Part of a small language model's weights.
Size: 19 layers, 3 heads of 128 (1 for keys and values), MLP 1536 GELU, vocabulary 4018, 33.1M parameters.
Architecture: LayerNorm before each block, biases.
Training: a variant of Adam for these matrices, 7793 steps.
Each number is 500 + 50 x the weight over its row's rms, rounded and kept within 0 to 999. Layers, rows and columns count from 0. Numbers have three digits each. The size before them is the row's rms in percent of the matrix's.

# layer 11 MLP up, 1536x384, rms 0.0509, rows 956-1100, columns 0-95
099:528503465426502542594525574536557514500531526539442536556545474446478489430504433467448580598538499460550507422535580518529516431467504423457485593476523496474547562438493526472474520507533531485509489472492494488484440447594482553499484446538418552457389557544412406618487514453452473564
098:477525520569454438570493531462483553457543493480428392539484495461484564667544478369539497564456588534504554529444478442389429352442475388561452512484486527468543478537488497452585437569505534496548534555486500414486518533495529512423543559538489460542411528547472486488529555491509440484
105:512491423470483570555500476497483467531519501563399559576503487510486458524440578471478527561533598525490547508427501451564537493550563446514504506502472491531526478443405520489443552521455483503504436531503652475520487528565552514553522528507514546498455475507502479559529508571476551479
104:488534598574486528522375498556479543510511491529544479508540499532496554520455456570376544471450444480551469561595544468436410586471487483496473564513561468462420505534520464556510534463495564458537425469411520480519489498524556503580492508544478518508473504523403561562480454456435581403
098:528430474538536528533479494540484582525407532503474490546473516484468460553345432472511609576543548484477523502652589525544520528493517518517495521640490439528479515405461487468544525575577435624625427555418464455500482519522525482564484424425485502513487449436461484487520578416553462538
098:550551560456438472440401484500491576456509526606456555459601414548493523449448494548463499489496565522534550610471488472510418530423473507494523547563469551409562501438524511368588432500472465486475567545444514574506472489490528543467529407544507502589526501333478426470565478538419551460
095:535484490476493512554549529581485512489494597577584541553393502505398531494513475503534438554508472540508536507524504500499493492452531481507505511534519560408655438492520527564669495510518396435460494514308586558569501488513448509463512477509573450524553446457540442541479486556509501529
094:502479398404442527472460472519543491545485442440434557521506481495502425520435506498438495481469532461553493529507469502489585555489523456552538472549504477542422580453507528544479529599542559570528480504549465431584497462637497486490472489539564524536416526511464546503485520372452421539
103:546418478514447419573462533585606511488501497471542440516555507474461483376431550491520475428561471518503594483411484527489402472508660483461492545525431504475505603431455493530522605467539546514510469488454463492501533473522475557524563510503489438457511432493387468489494496543479487568
102:446551471486485531527492520496549539448480423509481524529413462490473529453491490423381543565616505454528521620598518487523570417506515548503484547577555475497460477483511479374468421496576479592427517496530505503544476478493527599531518486469401409453549439431440469519497414502381523500
105:469435525537583441495502535610486529532506397458554481565460502516534460470512472543520467460559518436604513566540427416491408461489395529469497518488495546546502502523553512488556546555553458491458505521526460475575513569594510524584536488472554466525518520514414516577499430517538534550
094:563487512555422566489538554509490537534561519504509358512472451512504574387544463416467474540594506497531498516515512554490361530532413470539435492574522437539534494429584518507526567519512483525558433480409493436495615519522522517482579573561485471639532620522542440491505523537545497493
106:513422533480521520573498477540540522432498447480432533529522453523478519574428581530535458521483504551496576495597554451468631491542550407367517532474459442547453528504493534524459474507451577485515509514485509553458530518505522487501574446453504520452550530464437378555530518545522470639
091:572404537541351537513454497483590588553633473507436535506552423508564522492516580517471501559562471551430557594605525539556544555551516540462494430464517579516399466603469440455520525485517475585547568396481391480561471435453629498477528470463537517495616474523433520427525433518475537463
098:437401426563437516520482597481532505516490496430485382515457584482488353451558527411433487553518539524547500489531602492361564503484436498595432482478454468564523573557422508489606541501521532515488460430510400509474567450493544454436524508429620525504468528554409476498516491520471525495
102:513522531509544520455510476537513493475521486504375467523505496480448441501499486482392546502477577438570542485555539531440449566447555533491461480451490497410566470476471573406567446508561438501482489495440445442483506524479514627514547528571504491451456473561556458475434506375336567468
094:487330570485489431456478454516592545473483534532539509554499447527510486543514643522435495522517436470533418476496486528430518543495628439453560507509561585419491511514558536484497520522529420575535528444439461442520496453544604500594550468448529516544463486556482499427533500462596408496
101:537509468508528445548573500484478574578541434563471527522566471499539478513442512482430503529516482541475577589575513492433497427553522461475491432603489438515580503423475512472456467394449534513548505470491620427486538466550543619523576388465548411522519535477485486487613536470493486539
103:565454456476494438539530621598573494525416495530541529640558445468463492506473451487456547432462579489485502488510424485481555510513496482449470479489521535486518466508520492499569489532534400624499511522501490417446429470538570506529550453407553491558559410510488501597447491348439531502
103:537407489434500467443528603527570499514510495522522505509472530443493501496504472499430490522507473382518572500480538484470509474484501480514445506486544651415583519445545612558529584565554475518523457478564465466559557460511504581494562505463587417511489542483411549492451430394422572548
107:462505430460500543540493492524440482523432468485508585448430528526551523488491576471503403459543581505496509548614469484466532469443529461443424486490502475500541526480470569523454506541473543441581503473468444478521566413558485426495550442511571629483508483484471452511452548407512481511
097:518505444583550515416596497451495523398518540564475536545418452472514483435471475526506512448525520379498481497546501534540493563461595503530435529493491495537619500482543479515502456502480476538526523522547491493579468608416493503478512511488510508505570489549489445459508566463503500498
102:491482540463487568501490578527530558547525449580479464498494379618481505560528433493462605499517585477574502512592606356492515469499465526537458498459494531524534497499487555461557506400552549549513410427477441604475533496524594450568573451448561433498516526424436412592503515527497609557
100:490453423541483406450434506573598537489618581476561612508496491606566522606533544613538539445483519476555479378420556496497613482543470454507482550483507500525489544450391451407462493587457525504422509510447467403435548513506566510580517523541480448517482509516510504510558569360442569485
101:485483437476466505449449537513600519456491411493528581567519526544469508607428477506513446447476586531523511460457604504483501455494513480471462498495514489434465416467480514552475545498537415618506417483458564529527558453537463484512480494427584480444522479521378530488504505434424480448
098:565366499434443473535483560484492563536505488506543443532500590538451467491486415511433525615473617483527508447628451425454445600506491462565474548486488549576508438491465574443516590590542386470558436522423443494530533524516532529593503549480564478567488497450545554561508463481480486519
098:483537518441448587481471540531500503511579518510519509477524466476519596527484485498471539543534495563459545511609474459488497464534474494539443476542517541514569445456467548484553581506493438508543416500433324535560460443565466512511520409455547484565442442420434499518458498357494568442
104:514442547466544419424389474514579534437478466586533600532525505564488437475516479534438518578507534491397487567599502471458468454416519455514460487531529521433518527624624504501604520459569529576639475524441472504518428547537499500500467523493553453506494445483494544585493430481443484396
097:542434537550451423508502444516455558460534497531540544486525518485445530545459574415525455426522480554538463469550556499427497524514555516467455481534509584549453430402577444525520497499576503494508476485453473491500483481504485518479575497533504565464457445466464457563509421517501521608
094:542539470532448505459526517475576603509508457519483492532421430515530474498530478549529536508518486493515599571474506438492441482557440456535451544572529615424347499506561534515585504486577598503444489502534542469510500629420428471549519520556479538501414414452562512496568503572450482493
102:492420497522486457496509514510519542456471500568512466512580481517465537489439433463427554478508549541580554594510565449551504536548495460544548466529464479493508472503542519461488479500492539534563408469372536487492474504526597505499537489499502550584509493457461553538480510509438508480
106:542519542458436527562458458518501523429485425515491513480526542495474584451438483507506539505537505470521492515448446445540446522464481448494441471599453550534446566561562580527509528553471471523504475421502486336542622506512579522499573491557445524470481506433394510572551516477478517446
102:544460545509532505491474580545474488500496479473476538450450486565449479533472571436462558533527468452493479559529476580514524529532589585463486467528560550458485543480533531508547415589502546546570492515424435516561528358532427593560505449516493492535490460444419529564615501480480539522
103:509505564456489477493529575423565538420553524541449565623533554508507453509459456574419515473562474537515551487519485417547423556485503432489521472486429510556468582456493533524522541484484581489561401493471510567499555464447488474560503533475595504553495471405469506477444494467425489515
097:485474513515498494546359533496373580482493427526550440549497463462444472457502505506482501499469474469586485508507439532411488539564472453580466495528569568511453464460552458418580568426577500535530456461449431451480498508498507485577532483484537528498395534488478567470481522530492507588
101:467428377400477441501553418560620546511491538479544435506465564568474489567546526503467471530455594480447489473499535503479486460541493488536436540560508630485518475550421579492575478576466488570551547538444535518505527503507492524523581435441499500463570474491483451546538495411528568523
105:532440475497456411534553526482456507474541458507438506473602552488588515473490547546548624523553451446576532579563599359503568458498501498477456504501505483446490511528539574475566466538525500582537543501479419489524512566490538501624505579531540542501549476455430430581491557387446527464
101:518541493499522490458485550563482378480474473456525481541504550497454456516489556489465524535546571521563478510533569542405370531532532415534463501564462458564484424463621556422600529512604460529580459540505547504582506427507527559488516562580506436448455448511437411486520463477398469467
099:490436533499458557496511510548568576482457538529420475521638473508505469542571514582474505551635476535653542518578516487488471547415496469524464505488455517471429561476411479520464492453545508489515486416463478454593556584586520424566553552533572462507524523555522444481554557480489534586
101:410461520566555514559540508476418562563546531555522450527570517410515458492484431531485530556470418468546485458475618444508442552446449508525431460507554516491530593573484591460540554523600407529469470554426570469493501505489560465515494522539475510526438511514450467545519438455374516532
096:523444481501539499591494478537602492419516571469432378464434568422527472525452538535451452538501500501514545466498496532535512521501462466520442523580502510576570433461503528563485518539563468525481498565438448430469553553504527518469516441533552394468460457494433521446514441443475493441
100:471416541488546485445523443553482470467581424470469513559533481500478524515474524442489485530557560428554432562532503518517488497482493497479417533491494426511497490573551477534518502527475481552460499493485542412485564492502548455506454442568575578470496504602475404469489559466343639507
102:524451525460440537528568509469469474469463507633464436559440508507557384499499450558491510468550550466519517461564461559455466446473529458461407612483559522474392488510493563500427614572522514520446443521501370448515564435564535525525576466580587496462477563530511426445452473466467555520
091:491497527493462519457511506532524576491501496543473405419454551621552506517457481554534483493537434379499427521545554519495368457512426477532389554447327654526431447474480488413502497545554439464438600458439527547410553523502601481493504506560630511537498532403410507510585556514508443622
106:527411466445512490522587521538474542505555530457479512539545469509549460441514530465559499442498500513531450615555544504430583502516514564440468508522444552564520575479443554455549506520464410520511515485468533338525573514537506468499463525527556481476450567518441456482464604457503501618
107:479512532610548498518528430515552508442543498503477497592511435477462543552504466496383549494567573560644485511485569502404459475566461404544475495530464538482466561510540552458474468458605422522485428561512554482454535582497547620548622478483481435517444523564498478441519524580479474499
107:515428609496428460566497524567479553492440459589480529439502532495402468541477494424497555538480487551479523517510562563478571563404513499528477474467519528566423511429463517465588451482517442556575530444451475490545519385528494559493551531516532592575505456471438467511524566395500545516
100:454530488452426518507520379461652540419503446597431538498492468564537454617498501469476520529511472477537493526485501488455452484493530454435480559523513485490553498469570468598587450451536491488469558524509553517541415461547459541528556538581492517480508454430479556500545546477505477448
115:522460518496522458567515549508512549515498516502456482585572362502477491433462517549514545477463473492466568519556592478503514453563455539384471516567513519496472525517518528502485432439539504481449452499444546533502472543529493461473487488505491534515538424510488572496488457491456542554
105:547445550539503437455450561526559595509559411495539585530467425541542570593471487567565533450507492478473458485491542427436460555536463460516413574499444435479433495512483512464414516574638553577426400491501484400548579505584509393536543401422531563430518518500475528402513509526504478454
105:416448466587465536543571518458522538529507503391493575492504520525489475636471488636436437444697503380469558494566547420551589448498495471471468417470472484517513480503607555534471577426491505546473441560460508464465524411554507413560510512530528419469561522419422476457513572492506392536
101:576426481537439498523570463521489484439573499554422589514435556475543488486451481507510488519454490474543456527552427462586515547527532453468493543554480487469382553464535501485517635503497551559632436482548457479428548461489404534526508485410606492437467406446452533500474490397468532496
103:434463612449498500505514494558498545469517542505471558494431414501495524520479496438423500508480476395509492468591470529474493507453588522484503437546454517485533531571499638529547556586509540494566540574402512490586470502560573677531502403443580437481488571437486400534544547408499562538
100:469457512415564592533491471548535562410483473427463460423473464566496551461463502447335435537492564484605569527451504484401495430437480422515450471494589605416530533462509581491556420465546584477567395542540464499561528496556435614484531470532471559408524443461469553486499546390566520629
102:547448510546513537528613605494560478505495476478457477565469572500503463553498462516398472517462512531493498483493551433506473459538522542489513512609511596477575445552495466513479506426475412501351536418438557481452483489492456497527433520552541581507499493479500422540466479464512439572
100:439492368531409533539468561499505564486460529488535429479575528488498521504468467479347503545492563524539517455476552478400567514522491438566443515454599428572503538391471498455461441535534475507640491557449495543501494375564539513480542527567482516545496490432518496575513448477391462488
093:476389545439545533461520479561564520499479480494449451501481467589438510574591544615495465548445449522516534549522602424525495514487525541568462540514453602564483438617519463468587486523512487502368592484505515544474516589484490512603573451540462527509497537393477485470536491546538523455
097:455539477560445503545471543468534503525501406445475464515410507544445500563472575444510506460528561560575515464501457500503495515552501533517455565434399494564481518521463477525489552407541472573481442466514474485540474536459506599466451506555527511582573519501555488448608474432421515554
098:537522442438450475583464505461491527537560419533470546549504453528495549530359547584503504536506600479519476502610442489396590486467558487485439556474533469485473532490448540437505509538549517523476521519569463452504541479491514556515571460438445407448429493542577390408506502431460604504
109:566486436463481430527579598538510536437518445566495468566423518600514446422413477594487555534513650444481523491521522475445463482545522522399476547575455476361521495531479545413515511577490558513424496473396436526519523423545565539490551393496640404490501515475467532459568520481483495538
099:457510431599478489506439572484530567568525483467437496474529478545483533484473435502511600556563505426485640500441528437490585448517454522587467477496472469489507571523490583494463471444561505512532561525514554506532540531561564489535510472553442477429464500388460461555561472491436547523
103:438561415475474488478551525497569518534451612452426460589528519527463521465477554453488509497491445524436571546542458514440541471490584494475458475573522490557392544486441629507502431495499432507574435467560581455466542335500428527425480521575500575450474490515462401466495450470431620490
092:447464392514471469497555520527468479539509475558445386539575442570460436463472490558559573589555531507443463524590525526428526454518553445513494553535437551537496483503517476517645524496540457443538544494371579447614536406510513531453481508448447514431520521443483537469447533497434478548
091:492536534525485439511508466450437470473444408520471518527485519488529479590425566501545492513521609509529444541517521426592461433566531472402501512547520548386466548559497509494488525568472507604463580525464530409420484473505515508456590411475487428460545511444511485455505487544482505564
093:491489425478466474478413470502504593422491491539554450529549362619469461499456439535531598519504581435509494418439506499410457542451523548550446450478439605531499513520490521545449587479495444411463492376586533554534444470485433482588495469473403598549491424450506497458498558434513504540
099:480531489498486523515518603606504606495531468467481486474529455548457489500512527616483483511555407472449548511483488529486470591543572505550530433504528566527428462502530574530608523554514492561551551508403524468480549446543554544537537534454596519568500533414466460531515596455437524580
099:545497480405394482556501620571569474492507453486523572548460521543441496410468537472449466529507458534533460602455446426444485492529524468511465528548623471554561452610517545517542487524545581413520559493503536430542503483518511493504508496511550446474488512524531493618543400529480576435
111:546473467475435476478539608588506500502657430593464546554516509476517507573497554501485562511500467483503510497417586437488449511531457486430427558474457628443628461478500475475481588490496507493497426436541505500459496468514467603482555448499524497412583475508444516403499553453495608528
108:534487476493430560405543484541434634481500472597502472457466468510493484551480528531430508490488474515557552463512529496411490425435424505449448532464491562437472551477536482501503484482577443537453487521461543457594629577521517500476517484461441461531641486533489397455603491389472561525
104:493416484613477498506494491489407573506507469602474558523520536512531469543420486550406627542533570460553489525590534425441545371329455508493460538535469543539469551543585481494540523459520559484499564357448462538516467407568482463473485417443524482492438429519484540490504439447474600435
095:416467509403433489465531589504521432518409601511544473493503543497515543529487509554555489546538530506465554567588414508485395465490394484542505599445573473445486415545447515471520527636448412567519470461542512427625468553489582490505505481451491489420447513439555439528487501421469499488
096:423558459556452460534455380510541477490501515567500443518552555499421511493479505563521455499477454508476489443453487394442525472454510390538460520471492505515499459574443589524547487558592424579509489546404564517560568421464444387514468558606472426490514496455479507498498382533421554500
097:479403384570503422435461506545526450444597467476531502515497489478487443447431465449469554643534521486528466544561505532519453509479597460503465531568423450444444454531483476454516524533532505540465446486483452473542482491516436525517444459472455520505476424538373518497553430490446556430
093:445447459582472446527535510498477548495468455537455553536546593572481502493451526484441489545505554478494498504486478453466565454527557418470458572506442563509508473518462521424541521497470423473452332487485480491480488483499497572491479538534430542495503553558388429485411464408460586507
094:494528519432567658481478501585432577461555515579432375539524558640510455551545516456529512517427589445507443484540495464465457398383548552466529514506499522394567435544522468573612542464486419479531411545501527494516495510561466499440436416519515477509605449369504476486572478421461509467
102:561464499455406542584424483503474518545504558463425462468501509451490508440497584532516434486465528568520563482508451551310454421451496406506444592525524504511522488461476527545544455475495475482520479458541504446554454516533454452480526526513561518506417600570482440468495609444511418483
105:506443535492478429485477514516516528474475484566492464509500534554384458450524513584506571505457491552487576506458581417429522589444529530480481559467523466405560562451438496489516448528539482480485554394532422560588574563471467532579550508528459471573504490453467475500491364486478578481
104:488471455459535476480534565457480474501541431558533493589579462538526411422474502462529524495556545522492498469506451345535475517467504496534455480478445491526530478512508503458523508542417382563540437448528442463538512456488486512540551398518571478543502505516458404512531481418443478609
094:468416481437493443536469462524558517535538500457587551518412462519513364487430505457475478484529502541550446552543397557395466497557523533433507505496576512501538532458455497490452576572537470563473473550413538500548502517598507506518469534564555471433451439437478488397542537451496646490
105:579432449450515449483442490541509479459642424519422496581502608436518541426488490561538530532527568439551465518493520548447570514555497415484413525536570521462512445542488454496521655496518511541531452491535450504462570526473465555471524382443674422517473537496503575457476574495520529527
097:478542465517496515505535435534609505475502546534450525446510493474571499469408473500415599525468477397536486594567545500460407497484483481532499556477517472448527645479526481423542559581559505430496533423500504470506424495561515432527545508449485501534545508539516514551488532487452377562
097:437500482522552572529488577489478516566516522527574521491536376548603544511470579509452541578594566495543588450489523355513525476457593446478465476446501568536560562412547475448466546510453496450573437540473508554483547543570453478481476489526466600465464498450449421556461475450453490513
096:536477532479479510572549478535553418529476439525575478486530470470458505540449553558589541560469590568527549394502468551462574552561529468514511517534393526479426474443549376526520488563594526597434535426486477494574531402460512436471515450495459488500543490484529490489559422499404628508
094:507433572516468480491455457535439529451588521424506475458467532449455490483479527533452529592525609537525497522515414535506460491483511450553475516501545437562580460451450449511522608588558557448464381443455523477512598523623543516396567477574496566425514588521464533540446472512404525498
095:460429406512543499512472511563477497531498492495487483519480436669476403422515494379438457471473483570498374510507484429480509538467512455568490626521500476481472449575477543541525487541596490493531445481519464451468523525463481557491526544510451532602528481582534539440550509561517490606
099:512453403550525496518455533527506480519492463462538456436412472615460500526434460618564533508493491492408504494517532501565515495473410544464410576484550514453412494485524480592556575497526468518515476510421511448556552518565514491408557397436482502522468516502532488518584487493479529465
105:533447453464552554496476572544447525530546445523439403531523497643366523513505416503467505588484531463578499563524537500460374488429514473539423506517459516353472544558478546552522463552493493504507511448560576468509548500498567463564498503587462465492579603450454531453515473354425578560
104:505500475449510524550469453483456537414609483580459597474481509524447503533397484498528481626531482505525503443522492466528570476466506483443478474521440462467538549575520683409492448481595500482507519516513522491475498457524537483577523460546528442594484521447518424480548569461449488474
104:442488397492462525581502487498533527524468466413542508533499479447485473480423543470471539526480596538561512581488458427519576465492483404500469579576475511511499447506482498456569442512527561578535530473476489518457537487539565510556565448408502471396478542532508482428453464575501590565
099:415367486553574501442496479593566527508486457534506515512502470535508331548509506508493617512479494502605430440479505460493502427420426542542473507485461583525380521565492514460660508470584513488446483577461445538490513558482548530483522493512507539473507503416515463470582529535516456571
094:396481528507520533506525517527538507433522471491393525503505424488502577531457383468529460469617458467468503492539616515566530506417450493442434493527564537559530531521552547526547561510508523570516556456500410473532469554518504564515566544468539520536485641513464499494531460393562552550
098:571487535429482523649459514503623528457509420431479565616492533534493588550433576547526462447508499516508534482521537450447487519452496479420477604390591505508594454531474497475539493577433437551492546507518483397371567483487537515545493468463468482510525511534477532441454462456471478540
111:538526557482476448500598538532470478458466538445443417556465497417404445548444499450448517529539541495465505580563480428406552565415487574564501439579527511588493435529474557460576486529479420550518432533537439426504430568582478488540523407448480545487496413490480450493478448466461582435
095:509524545461464445478526472536582457516477367560431546544462534523538432572469621505493568472451514534515518588507536524475599463474444546554553607603487497511488428488507473494578620529546492533476491434512491491490475421593560475543495432456616446516514539510515482534447442428426504487
109:464476520497423469533523405544514561440483487508449558526496393589587495514546533502549519425594555450459545491441535473424512478440542473469452461490488548431514486549563596374546553470457539527525519420523520496580518512490590466615564493451539510492572497509529392538563488501503517472
095:547556502522460482520494529471560477437534451618490543597447451560488524469493463506458577440613556497518466479470507482452498454490505483493497516524487545373486566481571484509547458396495495475469438457421471568585458517535511565497522474514529488512448478458485414438460434443450511572
104:473481391459563491480589538480507480508623458534541479562549525550531565488466482448527559432488473529458561477499554392525522502462460549503506467522421541557566463535550525533513558502486386439509533411507513497490410455512559582515501567520462445462494461500465445427482467437414552525
091:513389430464578482538511504517544422487506445480563453505409496469515516443473474507490474497505483501524400472567486499464528491431544458462432557463549440438549565491478537407521460524573413502546494450546464481583527479535456455621563456490507509415466466503567485508451446470474540563
106:382451485542558593491518530570533525479526437522457446570519434608394452418492543568518536463486425474517433472485493430481568504432563482593506552546496679325474507515596473561561496430444577452400489457535575571532466502563471521518552436440447450541449509483470475587524494551493531498
106:491482502532509539556535516507484528434536457443524633448480413573521549544461500526403474543560475481513534488595515490438544470498510420445481472496592482522499470509571463502426559524559437551489475469487456479472480491498485427470540486555560417450454572467510531421537520472443409616
095:527460458516499547499485564550447502479516500487458494516511468535534502585451539477587512465536474538529526482385468487505432571488553522558459583480422498556387434531560452513493576544500509506504540534505523508473498556481541565455461520486549480446513431498480419546590471566446515503
099:553486529514481567584550525540519466524551500559450517534486458544485453527480515517526538464486497491523509538483468445487557566570536425348503493574422565591428463556536612430560524475511436516553493557545557488521498418476428501470438399481457451489595405439542464486520584551439515503
095:562494521526485555498474565600561560483631532431502503498521437511470496402521510495486476478510456516478569492504529541458551540512522490616521551558504581489456543377498526542487582484496454626551508520522416433441378554585550499522482456542427522457517410517499451490479541428512483517
095:493378459474422593471576547519512517508490490472549514520520490519516572403518494469442485478532480483581535458469614528540531488411574486533459619467483511484478546455472504510476512586459532452497513507474496519442510461528406456438473516547588435493518434526540464579555531475485478568
098:569553490505520493556490472491454509472480479553488514519586520547450548598448518573502545524472522523569616422493561490385530457552538436538477573508535469441549561538415505553500520535585491580442585556548472461457508432454472483579520552566583412484437495537508483398558489553441472510
105:524518541562455505469547418504544622528471504522438484637587453477487525506517513549492559500513521552610454398518547511497463373401449528517459552506509493501588533543481513462624493479567345492475495484501511523528468563488463562495429523537479431551513547434442522534535493620454546498
092:465477503588536470473425484570588505551512457525486510602429510468486496478495524454440451410533501492507476535546482533470495532476514513529462552488504524457519490452507580479504525508559484537490475509510488467615639555631455488507556467444498383514449500568473436517441474522439429408
101:424483490523466459439506561554573602462444497500439445465532458541465510587508484508488512517513505539490483516494590488389403488581491523454500448469485529478505569541510501448499434519600566550466527394422510461513499494543563500499465490551509585526483447471530409512557546529487493494
095:392438536489488606466416428477427506571477544487403434577471333504629510474494519543473504551549610487510454592530516424495451528591493481459518528513484572464546543428475473485605570400508415461517408486406522497548598546451473479485535542509534545508465434433496436563461546472518506438
101:476472603440534565562406513554520601442473423460516506461578530524483516565529464601483528461548469475578558589545538499511455574470526473495490525473553545514489542521483436552550471507560485499456497483465468512539535506509553497570567485470572384558521467439485514499507525471474410462
105:470497511574431521550409542509559561527518464576401539522653418477479559530502501522519536567513516468518535508452517367423515526495634467538501507521340488574468542445510579390432517499537498479474527429499494411486490520524464547578534518537540547600526491417455505473562538465399428455
094:508463468486568491504459560565599442513483490540532466586470459475533513441541479495487496474418475464538481477468570569452446521475491471549491499392506609392507530469564474497601538631503507528544368375431350555539454394491487489536514439503550554544495528477457520498519555502502429518
103:436532492489484565437486542494609574523512526566504528495477397470369481532463383534517558522449482468549601519454548539603530565466517410481488526568475498587542485425512495447504542537505493555594385535396440527514470438560475503473559475453500475527551460457493470441480470361460476465
106:545523523518466484586385502561518571561460478433554457546500523513477496394524474558455653501492510479466548589486446359445459427544510516502516540492440560481413485511592510554579538527497570531466512471488480466625458524571581473438496464486406401509504394412548490542538500515473565515
109:629511514490539455598484504657549555410482442516478521543502569471405546516529545568508467517498551468532511529505480477477479517504508495454517568478525471472481494493475546515535457501493537479510549426577444510505501565515528515514481467509562551437479466541562508509496446471464579525
093:561565583510394516524419465560535454476429495400411579416565471517501519619458532567548508500501547504466494515511497515486448517491537465492477481559480521543511486506520537453600563530491456480453550502513496465508470512528505512553417489579486574456424497455513437469551494476454530457
108:466380565418613484566452570564468478450608410462474522451445512501467464567469457446522528440534596524548519443573546497461476464507521562531405494437538531494530521506542493462529510583547526492470493490451416468501621523461454593566538494595506485455569434522442438477465540372532630572
100:454421496456475452583486496512524506531564433467519509503583418485548588479402543545472492494431565496505543495584482441434545541528560486449454458487530568521565431510490513486424425537574500559516500516440629473446537447510589549517543468431521520500521489467511510513467497416490504544
099:487462427432566492464463542602524481481536534440468467485511418522491536534486479395552600495593578507505557558566463501394446422426510532513437476578471560580595450436546575420475519472559436595537466564450532484608509510624595582536574568559467514498450548444515443586500593463513516484
095:473370381512550446458464512510512439426455427508556505541539411554535493541502534608414519517592497463478404514519562506494498475537441466466456594495554491516531517592579458512586528566504507539489441439447402586521455537526494481494482432436553472410546507547499450496540515522483589554
103:538506417516565441539528473534564484412487365531504501530474484538553515522522384490423531474532502373502496511450679484490590465494512492464484474578546462537514527629467604466520387483504512498534590460505479495569478436512517488483469472483561497563534472436488485515609436501409570512
101:396496524507555555567496424538472512401495454526539429484507419509496528549478510459346438522610534490588590471451542497390498481416608529524484520490495558568574574467516485431510506542553518526543438493522458494559479550551465560580561485559493399432522444457485491544451380501454509639
109:473464519421557528587518512574539512445481512512453463441561524461494497411477396450438499458506507382551556447479534523455532492498549477490491522520492575435503517545437490481569448449459499505539537491472577534568491450536552553497477509627521505464534503421478496540505483495365530481
101:576501411540469604518547443545533534473467544492413444455540466434585574520591458490512549601599532410528490499515591550498406529463465415473522496468517528503506505570507548445569571452532507485510491473531464432619537476536486511551519401568577559519394543496447514548548447418346561515
100:398447472473451525541508528557469540546568483472500493437541318516508452518486631488523462548452490559562466529493553489406531474425507509514474476564508515537484468578528521462452552476495539552484487505450511559474580454596472514557530466470505575478552546459459417557557565383520473440
111:470476468444494502565500558494488456500533488494508488456463523503431498499523502319401527521500566400525556505549524416506487494474494415498483429480579531514528461495461628513492457424485447574533538556438494502518549454459475639484518539438441512530451397432443541450515515404384530430
103:592437541432562437517501603582470536534546512528490502436549535577495368564430512458587403443427542491528475551575560314439492500450521543595432548494578626531438474459490483400539502428518502471457497404479467440538481510466502451511493440613580526413395493443530556561541460511510439474
093:443550444468405523383455490503527502424547432474521483527525463474500517560480460555394571536493481444525571535523516496454469442524465489495426478480527480504486603511474560434551544528575474528504479488473454447527443474558545537499574513483411502450569462519527446447445448439422490513
099:521501510553454502554508550453583502527569432413449559509412582448482540561450522561482643463472430508548526463477505455500473533572472519561448499553453467496464465520500546473493514428494490567441531488548473413376570549506437476471493357471532542581530360406524509437549481428452451584
113:473507458430487542497551559566496633542559455441540438507457475423549583500467510531467521461500518457566531494519501378501396438494449413533414480531465523546516569481512507500551612536515490483463503504494466457522606529500520545428489488560636510480455531512409420507491588419486555494
095:499482439574527474498525594533501468463486450510513488533574536507547547510456539510497497445574495533477476505499550527473547543457459499551428495495585512445463519445479486486626536422438541462618466429521444502531597496498528493569513503568571472412474478503484542482440580398429551499
102:476466532505524413547483524556499572535488519467470514505505481553467514587548521450519521524529552493535496511423601522420473394493461428385424532461445521493449502520487490478531510529534462495499461495548553430473571496444480521533577532470446542507488523457491558424524495479545484479
101:452536482443568539522564468524582614516533496502506470518505535547473490472436462481482553453522526534570552508553489426515564337479513454477492521561500476476599434499488457514537469401500540527550497554399558474607602581529419440462524478515521417428512500476512455503507533488368408542
103:490506469444479418520455562555499510470436554425501461528555456521556510571486459503428494584530504528556614498493521579453500510482517496531509486453555548464491578464481527508466412535491475486572532474422450520560489508596534564577485589518549478546451522535510458510551520404504455564
103:431486429499519476579472426493434509525510405529575522602466428514524510476472552533435595464492552467599519480526523500464527494526476518526472479574517480475519527539606488440525522490546505488446506506506487574491530431539434546477520505481506554519536407480437464489507500510404493431
098:472427482390479590542438526598469452475467486499497528511526333513505436476491535501476557474454515465510548494483574459449505488511501482488494538512531599522545461494535620455511583498445450408532418494558441495482480487505454500463478452526506516533521526523569531569549546404479545473
096:510461509556456532492475547593399556522515626458524515525576571513492504445442500443439507466598530489469552570461565518494461523560516514508528536531559556443442453579495584464502492493446540475475539511480441453615509470508438415498453444505454552486443427422444418512456409529468450524
107:458442441531462476564544461456621558554448521499464504489529499508425481488595521480521472494536513499447526513490514493541507511480584556512410521483490448480486403514400551493568553561526418492434520558428526541444465496469535518548515487547462597534480539415507493422516495531475445474
092:448476549445535509582423485610512606483494533536534503521486488484464455583555555505576499468452546522471512539574503514435607472418589529416519574466606564562448437574512430483529551502496545496466478537522520588499470366550522436490534518526560426508518436373471525387559452450537452519
093:359507477546541485513474445539518567523337551495508465512565505504491558552492573509518513452588508587477538524442623503508511466503532533509478511477401482530449509614508479482494532476582473599537470578513559480573467458491475505575512449562554443584445446511576513489483524537457441552
099:433480472510560583526476554566560594511498451474489454522534374440513442562501481403541413486586613512556425499549477431526450479587503479549449533508492515466492491414515487457470471553479460595547457561509487518443502520527579497544479429452552450527420554470394493521474485486425488476
096:428483430546480606584435454513475494559478515490449438439514502546529400500536512503442549580549441457542502520554598471495683456507484530585445527564502455514511547556402442557512440504535512438500353457403507520558503476581429473445549456593516507490467523462535471444529455473421487562
104:484435468426504466551555522510463454444450543554483500493516489531525463524513619521494503503623529463512470436526572474451496489403451589467419582543423518512482507578508556470528518450432447502427475453482459475506556565494587505502561524538540511450478495481512406556534442504533563607
106:506472579543457488465478427590516547489521483532519469505430491499510565510465440460536558561505557481534551526504488452443564447511437432529438525504515502433653565457525591468506581462583522600511481508495421382545593482494588450512501399446435454463609530500438485559520485463480510450
098:488394468549468513552544547510568511454511525501528517554477515521548514459526413421477483440497536552459481448522479419495620472505542513576436569517522583553539460500565531378518477624574511499414586542491606547441615418399522552499580548471585490488454490526485507488525499545549532515